{"n_layer": 16, "norm_place": "pre", "positions": "rope", "rope_base": 10000.0, "bias": "all", "parallel_block": false, "beta2": 0.95, "weight_decay": 0.21, "decay_shape": "pow", "batch_tokens": [16384, 32768, 65536], "seq_len": 2048, "train_tokens": 348600000, "steps": 9937}
Each number is 500 + 40 x the weight over its row's rms, rounded and kept within 0 to 999. Layers, rows and columns count from 0. Numbers have three digits each. The size before them is the row's rms in percent of the matrix's.

# up: layer 8 MLP up, 2048x256, rms 0.0773, rows 350-449, columns 64-127
# down: layer 8 MLP down (transposed), 2048x256, rms 0.0713, rows 350-449, columns 64-127
up350 104:427467473468491420517561532470476471516509525440493451442497490545489474523446507549577571507522519505537373506519531500584501402509489609475489569522472442576516513589505483479579540519497424
down350 106:444568539470511496457492556427481530417542474543437560535416545459495492504486507525456455547501485492510551450511554490428469587514544474524517483575494413476515503580477454510527439506529500
up351 099:579446455480519418444529516445462480522427470512509514448497515566571533520521513416486442553532565480480409554495492511512597496480496528435529503523500555524586469533453477519516546584512463
down351 102:504420499504502529514509550445477519512486490507509555471537462521495470437470549521476558581520461511476519598464511582532583526500464563503425517490479560502493524474428546478428515487522507
up352 089:444504539477533442566486553530521445514476462532453449440496510471506477506600498503473515445467570580510515563535552407546558427476544481499494471502465477485513568476492585471571508525505450
down352 094:450510505543480516544422482500546472494523494470529535534510478515489528465484515558475426568520467510498370512448493500586565490394471519414469483499533521462494479493555553522555513465563527
up353 123:451510475494474498489476488487546444412528512529487523516476466469461453519510545523565541518574480485504554542510411492407510457499529578507482527472489511621532453505541527451534472546490426
down353 120:611468499500533465450517491499507478525539515560449500509501451550481571512523528523409473453565492571480524549476483536484514531506491483561469581501470535510448540528501480475498452563507489
up354 091:456405497478496529528478496536498511420434473489496506491525562474531478570489510533454483508586506518472458426499455535494595524489500554502516505466508464550474479556570564542445535521407527
down354 094:496498481449513538504483489490471532517489487517444435521417444486511569502493532478542494488500458476480488579446480517501467564427479473463550515518585473499513473491565437442414552531471502
up355 101:581430436412507519468470497467472507528558535577547438516438511555573529445497534536527498500462470490534546454550552482532473528538474530497564506503537547476475515554443498521447550569457517
down355 101:563530547557435526549492565417470469514428485432428462535507569448508483485456511486473468487488535531466477476518513526463510512511490493493477424563522515540527468466473447529528615562473448
up356 102:540497465497514492522567501441558510474508580479508495476453508504528511508504499482524421520557462567502490517502389460465477433527535540472500519424492419469512469527474529475583508478370485
down356 100:523453530534504531513541593553515525563509540499464502499532428527540532518474478484494467510503497493526529479524500428464506538580519503494473542461485547461484498504464477508492415390514461
up357 098:512557484484566535525489497414469464436418501453473504497464598471505492542484493512504510583479497506524470581522485515503531504499485485501448510512474449522596466488524514519544520475464532
down357 100:460448498506465579544463426595500482555597521507510485581498488507524530503429496490567463488549518512531508538484494491492464441518459542471472489476512512571554426498546504535531487463420530
up358 111:538495496486523483581504496468489445498483509450515479475507550450418563484469490533519570559556509541515441546463517501499493470580517571520508534512446467544573515519495549471479536496483471
down358 104:582433499518464419508514514488485492421524443449470485533526461504512584503482447487530575511523501521508443505488506455527449586495515537467545463560466508502524543586545507463591501473508430
up359 118:485507561507585517493478463501464491445515484491482464480491505504422583474486491529526456562449476453479470496511407437479563515484535570539542531495526524556482520627529466482467556495501497
down359 114:393513515507524497560459471450448487476591518548461465525564487520447470469454524512559548557500556466542516459528575452504557499477459480478502501466529472533510528502583473549539582479490510
up360 097:509421473499513480468518505517490543467540484533488506439547513533505463511493474411563504462504569524511482497459554521480527542424506499504545443469505471548534496521518473514518506564358460
down360 098:458464553517513474503445471507432546532420498553484536501467492521607492455511458472563481515457502491487543510492497563463522417558518474462463561551469535478489543500542536577526599496481591
up361 098:456414481436478547461560544419498474539479516546567457491418563536492452477523506545530495564435487493502462538569545467519631464481471550480486500575579587542543536492473512465569507531441521
down361 099:464487417532452491493472527490481510511475535546479489505626511478545477467510603427548469505536429475482434488516492511463527449444443507561451531436525502518488573494489512610471460490543457
up362 041:477482496617583507516523535471530480480427581488558494487466524548507508499495506469543499533493519522556526512504474458490492507475512517501470521518473487536539484566536533450485556498501496
down362 021:537541517531447483559460496497463507484543491518467408468536481509476449453636529471570435436631480477475460455467490529460498476572488512510499525443541455527517508563510448441465511459501497
up363 091:491590488561475512404429466442465458443463527555510533547479570525486494467517530487441571448540461517496473488527440457459516446444528574515476517533520511517561408559509490501552516511415505
down363 093:515456474558490463545497455457502503512525502389532523454515508503564440516336492523483533495520462523469488451496503468528492457569497462439534462450483490520541509510509548528511538519533496
up364 099:542514544446466524464521543522499452420528539496477462533540568555478489485559532513519472550481499458464538487459456481479475479524475457525534511505547516546500409469490566451463550478530554
down364 102:532497515476503463518489557521432523427501479622495524462504560521515561478519484456495587544479513460477482580510472498532442478454408416484457502442523546466465532502569514496474502578520435
up365 089:517510511496488477516536516413480509521514532561455436487470519475442504543540564532539461547558472481524504507469511420526497544446549563554481519471529525467546528507486495514522452547468514
down365 088:524564482531456515544455489461441462533519420515527524528482547509496413511519554511492576535561456532457470530506461523504511549463503574494498465528574471499492534473525426508381497542481480
up366 109:505461402557471512505517580489530573459522519446474490441528464497463477547497507495494555532511471519541457509549510553420475520508507481538561466463501433501575501566400518504552497555438454
down366 115:482492458475454452509442530512475452542514534500484533584509472584554548525539486473545530500420493569500520458481475483479514480498558493505502432481441417461500529488498617493538513544520471
up367 102:450500513480540545514515486524494577464440464498565431369467488575542451459527467510520476515427572482514545443472551493502551469499574566525481522524456491498537470485489479440551511499475497
down367 100:526468491469501524467535499555572500513532479473511510484492478435561439508449452542425573486589546501499454517402528558501525475477516445588551511409547507494513467562484436481462455505412484
up368 101:402463476553525527496531516400526499465417536549556471476511508484507495496571535553480480580514573497578496463493532481458456570510446508577524505504561496527522411493434538524527536470437525
down368 100:518481536492494574541479469444506455491547507526513444505561534497496498499481458525487515513519486566542489437514573525510488523541475497522485410495504412541547493435516453516557527582471523
up369 109:480520481514546414551495466494540565517534553515477426503528482491542501436508485494468496535624530446534456493476537515533475472571558563538475561491533507580493465537529539504474530584495453
down369 107:577569539506484533427530552529443478473484525466490522528485454507500539511522502546532560529470582426481497456471446490521489531454467491423508505527505466446471539548472413586427539508524546
up370 097:548427557492478557500511523459506488447538560505526464419549488494492506454516557476574481484516535491549496568456477496507477489445535516547474545544536502512508443525530495488541476550464473
down370 097:543542501564485499512432548518508411528522508540554530469468455489470557530424495453502487530465508499501462507461504507567587495501478457517523531544483503558554473559460552569470480504465329
up371 104:542485502546574455511545491489494524525491537468478537459500506501445518494530500532525477496626500476531498523534450505470592498462510483512558510498512539509482514487519460507504581595497496
down371 101:515437485494558497461488474573537440494476489533470476508532561493551545488475579467512500532499428545558486469475501539554485533400529494473477492478434522520466492569435482583527492497429482
up372 103:479424513497459522507516549521534532468514587493530408458522534481516481540549532521567546524498475460517488446502546477505507445511538473513543452511543429540470463556412490517580455531443483
down372 100:463488464549517537501439470459530490499510513530425410511527508503560461499526541435529601510451494440468481554514492525529461460473569503452533498475546509566467532499451532498461492527453551
up373 091:553409524476456466508550594476466451491520536485481559432499481519439538516540489556516429471477516521457526530495519476482498519442431424469488527499563470476463517534498484451481450583492509
down373 091:497474402463486579464489477441487486457452471520583475515523534555546447478459521455510510522496529500508486504427512540418437528501531495553457505459577461497505454469444516483434524446531579
up374 092:505412443507469495528457599435475531485477457471484469501431535489481505500550469449539511456455506452453489483468468531480515528499537514450495538473485469519550552532525472488554541473491470
down374 096:508559482497482538494473419482614520431447428451486529535458500528485538475548432501528555515460543526479498550453506505544545511508483504533503517504521529473539541450476448543460415576453512
up375 086:486515495521539562494485517393492504549449461406522485499445584506528551524523499500497544524516482539522501537492516516464525462504509543554435556461480532493489498507477456405534469476509499
down375 088:456546563473417508467525521476494503449487537533519566523442550495499428465499456454526487463488474518502440450498481537550498491398508470460506443463483491452560508520494533497493493560436507
up376 093:509463538469497513472582533489569481501486483457504506475435533581580514511473464495458476536500462471476477545560475537470447487412563532488503466431529495546507622498490519496505518481526511
down376 095:510506477485537465432471462497451544494485502531451525544467548459513508548506572519518446520565476473513531479554520486516493498502460534571462471480509551519473444514479510531447464471455492
up377 091:486430529504518446511515600476472546497487494465491438517481443489493500479574477516528440591476512427510534563507454524417463510548498421524519507526540551475507463540479553495514520426569457
down377 089:530527450449546590563516550492468526497553434453517444470551458477521456481466441466536491482462488451538516490498489534485474537562549505566470488456546465479590472482481457547528487499471481
up378 103:535481469467545523453542473542577443503526505393488508486474492519485513499438517426467529516501538534451514437576491415537500540548523468530496483532526480565490575559578605504498486466471496
down378 102:508556468493499492577550479443498537557492524512494576494557497509444532498461493481484542502465449529565501465518517524458482552542436487532448503439437435465590517514475481503470475440490461
up379 103:458474489509477555542524576492518495520466548413416496544435542528446471506548466495557542501475502537540516499567553512482487494476462502569575535504424515499504578493424496393495538482422426
down379 103:470550568473439508502598543494503501518485517435481524468507517497512505481497497480500564486424580431530486527587555559543416525480464371504525534455508499459528558467454501465521513515445468
up380 097:491557526498571463473502439552545516477503471550505514537511457510501410535516591521523540570441520494516459522544479500467521542498495494505477530538502477494509430524549469459553534592465456
down380 099:581457505507485452524549514542561515513546471520490471432527471501452564516516487537439501475553413486484494515471512515513552457454514447461482469490491504447529499456491549515519562538515512
up381 096:468433530512516574485502482463461533499493477539459439478485456499459394435565526443523489533471527468476571438547475532464503430479543498531485467469487503468521547501435571485613517444451520
down381 096:522495547530498415456483480515483467471460595488541525527465516501483493469483487513455446537540482473454460467485519509488501547514480560556510492580487497532464523485519526536512516593491449
up382 098:561436460537510485466490431470492458505565543488565464486490481510454525410495509506461528503561555461505497546496505470477469487500457465524519560447608467469521401541544469511531482517527474
down382 099:504472543566462530485503451501495424507512488467477513466527469489508548493502504424473532460462498459558487512489527449486497538512462496555489486562567550491434462537517469544487454500532537
up383 112:556525441569484563519489536447547439427543550448509506501478567464457490564441529536471520485449451521508489554467548520562466457545490476471494488559471501566619462493474519519491472548524465
down383 106:446541476592514527546541472515491525525530522469473422494477534489514501536533507463449468496525563511535502482468553506546478516468505502483457456517551556482530496486475498552482414491575504
up384 095:428504473495524579526547538486512468502487476387448526472554523559447531533476472557577494457429493555457550530498457447540512438487501498566482561531523534506475492581523494503507540439486496
down384 095:498495597427539415574448438569446492521490550478488507519470486403517581502545460524451461547478502487444547511509514537433511487501475466473468488464545528520525503575555517485533477528434482
up385 095:475444473583473492544484460443474481538410429466428528492418526548503423408499522575527526489507526526479512559565483438485520491454536558442542491463488509550472553503546499507488569488492491
down385 098:437533578555442479474467579541498467493479538428506458456447555531583559535533487498499516515533445477512414563500550487522509473501529490524503458503447540543489517456486533529490470497517563
up386 096:531489530480519569508493492491493513486419579519492533557525511538479477539486535418472485488501458487542446466505518491390498535512470513463443454460531505555520495540538468464529494573509460
down386 096:522532539564517394437535507567447461550463506501544517498570512459583517500514520473494540508536513543474534531471485558495480548464507534497474496479559516532527459489476447453431454540549488
up387 110:501504546527596472482494470506490398430465547539522515430503527483509500517527499454459514500532547460554431498490460453554528499512549509528529479480483481582469487551480485546455532480512522
down387 107:586497501539489442515443528490503447439508518478448467529559521476467499505484488506462558503500513457480436479534561577548527482503516512513430582459535546444502533589477492529513450576508491
up388 096:511493491441537446438525555528563534457478480489450513495542532534506532496592499485535445490514482519456493552435506436481503526562501416501397484478514483473604498530540465441466584428454568
down388 099:525479472449479550440546523478498482516418485439437561581525458521445443475460473549539428456455523496499574500475495516501519467554396546483515536550548522493535559567464434491507516465558476
up389 098:570528561454536485540529480445548527485504457488537490437547477547507454487583596535542433574488521493550527534518479526517468470515494567567584516489478544524465481516433548465540521500504491
down389 097:560487508570551498583510471554481545509499494456485416451474460522485543501452480528511530440475499514503415568445510553473486558564506538500498481552461513497470472510548458514536516532462566
up390 113:513508540501464521496534555468451469412445601480530550500467469545423472504493525520505529508489539574428494430474535473553501476497557496501488564562455492561557525508475544471558478515494399
down390 115:513523469493551516580479499547494485515476476577458478505504490496484519466534437587418535531459513539473520552519504507488494478442426518478497447504443460413494516530537486504471467521563474
up391 104:530529482459551510530509523454510482514516473506586519450506510500551501589518481497460478508463528537494503459477505452489550464468446435552484537511516585494579534519433460443527453576523406
down391 104:530566489468394533500464484504535462466441492519491500511524534536573455470502556548506501554486529527465505467558503501508506527500520442487526502525453560565467509469540505557465515421585472
up392 094:518473501514536529511489543487483489543480540522453524368480600517514508508543516540489487450483567516592552511515492452493472477509566460547506570497444541532471536489496532402501546499451543
down392 096:462529534454510458529514533548447507409513481547469456532581512560557496553487519474543466442554510563508524495533449510479540553479441533495465433519484425487504455435514546474568526532544543
up393 100:538411537480540541562576536524506480486467472571513503513433540584504423503550481419555463504489564507542531521517481520501519548528494523540509529432524490461493457463472482456457544532511545
down393 097:503425565480503502546492518533508487491519537561482531472463520487523564420481478522488495486544510486525431524524531419492514486483487512504530489596520472437424479452539461477513482499496476
up394 096:537524483543563473534479381494553508486479493561515434531564464534476461492455559506528527474545474541523447544498515561448529468504505471450448430451544503559552526516434576479572512544531459
down394 096:465453471464496498549474454497487506463472492510551515583574515481489565533503449467413496630552419475442532463515464488470444550551451518431450571484493562492505521501450495470504530490563505
up395 098:524435434512533560555445545415528514519515502520549412527553549519452576503536531445526486553537567520494451487491513520457493548561444487503549570446471564499532469527520462477531459532442469
down395 100:472567533535513580566535510503515466509541532488514541491523473472492496465539476506430523543584516535443453525431455471534515558499498496442463514507489452518502574547522457548508450573491556
up396 096:533425475499466552546509455530566512578448474460570533526487551488506566516538525399479480653488547601479499471499488539547590525462435484452488495471488488511472454530467514497523508514410530
down396 101:531458514430500478457539528531455546479483547458449473464427508523517508498497485507455529472463472487475530506457553538475418545551499447476513475500535468482546464626503505504450474494485512
up397 042:552518519584506497522501637416462499485566517514476421506450564609484497488533503491548458533508493467518414507565502527491582511581516500497482507475472503533484476519539552476477492561440507
down397 037:519376542486409457531527447553605506468532510496562519482560510465513508465503476459428457547548484513480474554500502469531509603497526524530571446556512578509508490507526470479481463492448541
up398 091:615519533427530552483509532505467485479541500467487510429491471395501440479507480429458504604459587462467458566495484399523494490541485500496461507511528523479516444459516491439518530549511455
down398 094:596504483443512498553479426484477474519513468500486554560526461485536394474512509536485449538466493533559522482442504484461497536564475480480550479464468528492505510522534477472529498573509494
up399 102:488469429492490552536489470523505551457465527517545478529555515493505478530471515475554521523599540454519405479490473511485480470494533473481533547515542531583510414570516511482587531500456511
down399 102:470577467470490540471485446525454478536519492522519493519517544457391485505457540521497527465463448520545512436502554490526548472423546444525477465523517439526531470570495603520458414471472503
up400 112:445510449483579548451515594381562473450381536534420463433459597475501513473536498525562486509525554526461540500546518477512499477494527511593594539474464518508475499501478558443541534452507501
down400 108:443524488475486544437484513530538453509511518479446562525569545441459501476481512571569530464499476559482530511465510471527534547476500500519504489438488522466520483452573413454532468497513493
up401 092:507479503503559472483554463432419513478530472471537510464515525480440472455515513514470575523444538546439510567461489482530534572511435444528454436508526508487507524545536560518495554565434445
down401 093:535495512514469521439445485480468512543502557456550483462483453506477419477499586483525522464431535438450534516426501540491514511515485456509494528493510513504501534534520466452495530496450462
up402 100:499448414524523539545478471478538505473501549451506501514506466450512561464521554489496454458552517557475470485496438557519557484581517507434541504446459471601569479437489485503486544437427473
down402 104:505470469498506499480485509510536462465478484460472492514467503438457509533464545535398504551547498481518534519466517557476400567498536526533477483483494519526465539436496494471406427477466575
up403 097:467511517458544499522484539490514560484464527475510523515459566502512436486544451527548454542489549491492486466475511510486549482478527524548589590445557536477576469529484541502502531459521539
down403 098:444458488488514483480475599535510460500503535528548484498471495530495496555557469500551475532553460544531565515445515553613509558492511465515537490507518512538596461495563534528452499488558525
up404 033:503508418489501544644502512515537481448470560532482508444453600503518526458496510456506503521522442544541516489558500460481517496486495563506504588490390467515518482565528501466488555563446451
down404 021:495494473491507530499510482451521538454524526474499536527453479494459483439485542475509426499506449516496470518512471557518437534514503522476483510497486534492489496483510539502465502497479464
up405 097:514498542480435466572474485484490510463526582457540560530430543610402533492515518454499478483563583545523487449501461453515481512560517533454486557586494509599537513499486529467499464593519436
down405 101:497518420516411505487440557521454522528536558485509480567520454464483542517487547493487519510470608556466455496487539583500541511497501501521473493474449536511474439545484518467514526456480456
up406 099:506500470513489580520529494484521515566465494497500477467513493449488459518471499543617419512455480491550501436498501491529598569505554573480475522496467492533552503515510528516484456460458488
down406 094:556492573536403525495482517510531518527501567489491465547485531522559508483496461578504478482472441495528464499481545481481446548500547513534527543550472536426487431483519491474542455465490560
up407 098:488459431538531493458526484487520521501522549512557439480517512551452503458632487484521504508464551485519501492529481473489521521514527493435553514487511450531548494535511556525481507533539548
down407 098:544457468454502431508485447524553446567494468470460481537489481516458533581454461517515518508593560509537459464523474534480542511516499512521537365492503479478437509495540443569476450515521490
up408 098:534460443517571543439511511529428504504419553484479498441429513478556459553499527456517529513495480489433406525523459501506512487465605488509541476483431438513534423475425620532487517458560428
down408 100:507550418507470540506480466552527534498532540494530459499513465498508508503533499430509474480557497546499579392549482508468500504550529504475541495479471483481532484478539537485426498552517573
up409 099:523487483454548464551477513492494518397471516443414430502496525439559541555414488493538466556449552477453493511433491534459541479480504556500495568526474493466505497509481568467510568554491522
down409 102:463454392486495456400479483503532456484504519502499509425516437468570555509475559549519556474483554549530515426457520527501488443480480480469513483522522476438461481484518498508548522566472468
up410 105:510509522433510550510557497484541556553500517421500538504388448463409516487507516442475478517430611500521469494533423351447506515503528508472466505544507488607539547439474525499474520485479465
down410 104:579536461544593450472477526433437499519490480506519536507544454491465481464485473531473525476469511474515487533478503495501476494543429471481435438505455516488495506399473402485523503455529439
up411 090:474433543525407484535519442452456479440484468512448546482486471507487539552481612413508496495488485539468498462530463494511526561454513500531472526467497512503598573515491538465493569504504490
down411 093:536530552477488439517500494590589524497594493541466497458532482384573505473529426534444482550455508536515496541492506501432493524473466481483528504538526522497487415486498453489495487505550543
up412 106:540444525532454564478496488484456432583469472470543487420473593509536447513558505444524465511532542513492442473549432499524602485435546527488499512531501459502446437542549507464545469461480451
down412 107:575481555496468546464494482436533423531534446527539552490523485448520495522495472546521519505475489520509473495546461490509577563445533540476500541543478501494443410520519533454506476568542514
up413 098:521435517511568573450521499569431515432444526464472510567533501453495522556465512533459491527511447446494422481583497478467507454507471439564515467503528465539463507476568568554404496510502495
down413 104:498473432531497535524512448558484541430474507454477440547430475468557529559403533473529503535521452423526454589549497521456493493503446469522514471543556508533502462486501577516503519459459505
up414 101:493478458584550500473518534415591571513426522550544486403486457541449504494520544517498481571574485470536482553478532447489470511464458523493541490445521523475509486528508499470443542528480513
down414 101:417518490471502499515532439488475498547498545476494482501509543524518446524520516456500529501557545483537480494398437467551508578521530526494540439445451520509483463478505511492537485484393471
up415 108:526560494453566473475547442468546568548470482511506552487430572456548357535570489465520535487542556494503435499506462428453468514468563524545481491512513446469615464513447479494470519477502481
down415 109:463477507544523495491477472501486510563506512490472550537546445500459574450501504539433539513540467485522445503553488439460489568485527511511485475497491539485506453458447463534482508511579480
up416 083:527460481471517539541506508536513539490468432470433483477504580455482463485490521459452420600458570508452479473475476499476542548518530519452529497398517522507498505555547503445530519441504490
down416 084:486545518469444521476487434525525477454489499468490544482533455543508493473459445500501467473521490469507499499466512464535460477498483504435510490477488497500451482540543482518524474499522507
up417 105:469445447550505514509522520454513526430439483515525394481500492469533464475529538429475481511489457539562466503508485445509517510524498505517523544562589433480642402511452477481541507476401432
down417 101:520545539502445513456496511455578471400483444521491499512499419510463541523494527431482510452498515484494512566559501487537435542528475492517536557464592461518539436450550518510523473491523503
up418 103:488400509503457502592521443527504458439420505398483532512511501492395474508486524500506511505512543456502501490549500484529464460415449548481477533473498523520543502584468548467459581498523492
down418 100:527565511469482448522453547455385486499534447554527489458485481543510517439506524495505579512492473454524611480483561526483481466573471487386470509583526483473503477482485419485490509526504509
up419 101:520484404563452467468521430533529489478533489549510465477462584515483492544485537437490429551572531535559466429556457490520515477525451570521586522524457457567511473514463537477513490508524486
down419 106:566402489484461473553447581498496492486548533543484449505497554463470557516526450503484441454536447482488431477456563510438479573553503583517524497484472453466537462537471499479503500488526585
up420 102:487480491515485556497544468544509492527491556562457434356453523488562486534459506515493430505534517517514553462557510469511484452494502551428500465518480484485546503532498610517507517492504485
down420 102:463621486521465501448501544500534515513523426534440509489457500515496481504464413462392486558446531523497508449540556552533456540585524490417493437480493542459534461575535493487516552501487528
up421 087:404476426600511509450484435427515512559528486510452487490501418436450447468485545532541469523505460507544465483529541528501520484485538516468443486557505479477523487484501491428498605479494507
down421 089:498532446524530411503491523540505553473519574507514408549509527492496511540569529483463488446538565478513447469503471413445436516537514553534561488492434489533447491452458489571514547498498558
up422 104:490524483504573429543501487519545568512456541500488535515537465562541425516541512467558505514460467512498500583594538458487543398554503548482527536483501475523539526513529516531499448493399469
down422 105:456407510528522517496492442457469436533572604517466523528540510463464476542479479508485468499439544449484534453520495473529519509526467535557576544540452477474500570508497448482573479485479499
up423 113:594484518503504559469499514555468482475451477548502457501471470521511538530451527490459492456575473577428413556502485491450454458424471514514541483484444489559555487525524493517532489523459428
down423 110:528484453487542479470427442531428493564576467537540500538523474480498615571487515490400523517536455444480479525486486507510450481501473498501461413478487491557523527556518481547492510533572539
up424 096:483516490475503478450581448531550503475548527518466505548500488504486511497534515473506461457546485499555449487480428550477608463501517562504428487485467531487473525567523517446457484464521498
down424 099:526472451557582486466524569541511492596526503518542470503522500513467509423514534433513489470465525496535464463599468517516482472531454474525594496534480454452541530484510533444498465528527526
up425 102:490570482482501568495502571466472507541464522508524518444484503581409555439549504508561481529468517520509464467505543534427636517443558515529495506450457518460517538528506521467506518487504534
down425 101:425516489462494495463484475545468559486468461521402510465468455488548471505519502514583524498501463492544523490475560448512478459500503521489543520471444546511560481484398508421509426524505539
up426 102:573517541513470571554465499519496535529514515513529606510511561570523520498556540486493429572495483553436504465487536435461588598480497561484615462440521515514574471521508507440454558515509482
down426 105:493459437507531589506499414482424488504503472497576465460504465440487467468488441450490505523537528533515540436371510463574512475507550437515515476457505439593576469557498593489494513505530502
up427 097:522543483467512449444484561513575481526415529553493481517503469525527509390530492538506492479512507535553540612546581544530505496525460493523519520456502434502512486471448486512474462553469518
down427 098:503463428514516403518425501447539561462519482496550477567502511492539460437545506556512396456493514498512564536539551540489582533517463454519493456525513554542544496459489450545535502553464525
up428 103:465519526496545508512491517440447492520531539421502496473538481568502521538619524514533478467484467456528504422496543508516484429579511544497577542433453448556502430539479584445522474496476525
down428 103:513455508481476494556460517492515529501502540521491467507435472529414433490556406501422513536471547491465508457546535499497441503472457454553500484468479508526526516519530502462458471453503527
up429 113:522518481477535470560500559436525440488480545542602517516529600544423540501551530492511539552527479550521473489487564533434566505534541548487561481471467537481528537519474494511509456544455507
down429 107:532546481548428484563503365471508519509540505466569478550441472475545472503458501495516490555478556479462416515514535540511475568479493555471542439573522521464539472531505393526523482523480472
up430 109:528444487469540554539509529479486545491545489395464515450466535604519527548554467484455464509524543460487508498487550483467457509519615507508534577439416536483523511527444630505549492470492499
down430 109:524427583491483554512528523467505490440561472489491420503525520530424469529499464453439479500503466509538532502483485575469520479507518429447465503460455532498544508470497567513458422429545515
up431 082:450448495564541540512488489462510504451390480489517504535494491546522506423448535527472516559464535514480510482489452503480595503503550517496535543464508493485490493637567539477542575453471504
down431 084:550463556514469475534518489480487495456613496482514516500473456512472505460434507436438410529515545486514461450430464508511535464536494454433496542531506483487448453495569506533535435487564462
up432 112:490487527498504554500493532504587496491504586478539468465488535521556445434578486523541427496537557528464503504518513490512572533572489588477540510551509513474533551565404580508513555459467506
down432 107:489458457519475546491491550512509487518510536562502503508457442527496468457534534441498461505425545528497501491537450495518476504525469506547450512466543510449500490550432515439505565470546531
up433 105:553405487506539466548461608534571465476502568520524434513417494551505521443510511501511503484502556541557450513464539460489485503490568471590519469485480523499537456578581497458498462477555476
down433 106:556506481539481468508521538528518491490522482598589430476586504478446483409502518462461548437492533481530465496476488509481504510535486496527470595526495469444519550504520427497461466470511503
up434 103:526504518545482566494518549506526573555463461450455549460424478527457522481568517511575530511473508557516511454518488485512558539494461496516542573425498486510441533523527507436462525471499457
down434 105:443504450471468451515486473478497511589568442514538458565457483469500518510520460435490542512498487441542570493512532450482419496532480488512525562431546527517535575509469470535515480476493497
up435 096:552506531489474544468536523507439490531435520561485498473538538540456534571542511458526546522512524487463409446412506478521495505516558478513533486454508587508489459539545524497515510461512500
down435 100:480433558431460509477520488479467516556500489604513526525500520479455447513530463432458508544472501465469547501508558409423512534569505440555500498394544527484461556482441468532488492545556456
up436 089:507523454436514501437543465459477550428526494507545427497537483471502485519515484490479477482496447500551448511498518450540563559491461518468468538512503490438486549553507576465450497440426492
down436 092:562473494471445479499497505438463413480460521505487543459541528528444475465566506478522497503500520500485414563534427481408432536508518509553548536484535562477511452536548464458414550483550483
up437 093:551521438480523462567534489485576473455433523496468484433491540504433512541577488469520507510502526502504534499491460451521438516450481495503629513557469470489520513460495477486498551465496503
down437 096:535441416464513521583473515521540484532526423554434448555542506490484485493477561601492529522488458497494519464451456512452445534480509528525550489466496524479489462502536489547556493509528571
up438 109:486479509513517455477541498449544511452450513551462418507487451485495533462490529427488504485582446547512478580512495516523501520513545481529509562494522482548508443530511543500586520448451490
down438 109:526499477508451531511472514457575509459450503497481532553533513479505480548494509488453528506520533476549451548469569540470508523580503524550545515548509535510519476511482508517495486569556506
up439 119:456476480543477546447490496517490548501482544538578448422493463475551493398570493489504443559546436445567527449515570524471467456501521528469513528523536491541508574555514499474521518492444450
down439 109:462564593500436537480525508496493492575514458514442480528488421524517532506542493429478458490475477434551585494476540578569433466490479525462492508547486485529479492437566462516456514481553543
up440 099:501451509578497479510568529535426429516525519440572515497451529477545532572458479517555498472549456487494512481486515497492577552496483502475521539442491427512469486571480516469447521476461442
down440 100:465496556520549492579487566482523521474500485430504555512478430501442403467578531459532404512534532465517494456544407518500553545480487495471464450544502596552525501488451498468543517424561548
up441 094:538535461509477509464430429374535455461493520511502478544525497565525513545533606513476518486537458538446442536563514463471542484545514538506487443570521471507469474539523493449495542505481482
down441 096:568494472497395522530512551485520408482560467487534527505507515471419463576486485518496471457505439466513468510510545510480512426560604555547490541517494463450469524439459521545431515561516577
up442 124:531543492516531530468606470468506539531457546496474571412473502472507502539553495445475511498465463489495444552564529466528505475488551565538525549449466402512521545507458511495514490437495463
down442 122:465529487481472450484500485423496455480488520478604558495559478532546540471466498441559550512522419477471535529545519551486535520530499522584528504540503467472505434436526542500430469572506492
up443 104:416515479519437547489538491418536578518508547550513521479514485524487539538523538495442454478566530514540523468520496508502495556456624462510526521489468445519495488551505492463545526552488500
down443 106:447493465493455494472466525495435473525486509532497534515523536544468482475530440534512563521478464529616520509516488474530522558454491448508486490518499478474518505516504454509488423508560472
up444 104:445481468593523518509595531482438499529446460521498440513511501523463584518501521500495496570486465476467471505521458521548557506454572524498499490476528531476462514557517457474477629486486462
down444 107:544455563442571532493555536527469495483538434551525485500581506491512454476522534522462504555502470427563446543479482500468481557543589494532519493533515535506477519522501418454514498527531528
up445 100:561474482495500580468504488492474474502522516394575450503459606479548551542501507430462501511458399506473507449522542493461559540484529542541557556446461479524517485511431548442491494537492469
down445 103:492546521456447540541507423549422511469489479513493443553516491504453506426412540528484551504489526459419499488514471545516529510509514520415503435433485485489509528537582473502490505488472525
up446 104:512502465505564490458550527464513506443495561478588402525510487471513471522545535452434491509463502457479513489535473516479571580515523460537502451469573501511598502605518479429494535481518521
down446 112:491470487500440526494495482488484550466539394642522454442562548462528508493504486447544555478540421461511530509486475470491550485542480469474508500450576434496498507519596552430586499467484485
up447 103:549455554426544512486538539530440474558574550463498434490453501474433425525570513452581430527555452500516497432477475521497519487539570484452523459524466472513471498509514530471472487495520506
down447 105:470510482507572531494497458432506498517503425475508390502473520535581478536505599428546508432464469492535477437523533458488505489519490490488514549484487513448464479428561493556474502408535488
up448 095:536466436493554530485593535478489481451485556489516487545458469537471474548582524488461466514452477460536375500510436450545496525477598509502505552543523434488496493544498478522557515470496509
down448 098:588415447506492517500501546428513523442502451435516477442528512478512527455507491529409443494485448474492491538474432495500482517469464492488478527549627576542419480489520543478554520579515493
up449 037:494484495532498580509495471429498426456377509476536478487471476499460456462478501515519481494496530499485494510498506394482498491496495537504531553554506506531585513518447488475474558546522483
down449 021:507445459497397485497505490520552528508503512523537512473505502564548495539494518425495539510522479493456508505474507519492492511507440476491507479512501499451490504566499464503507518486492529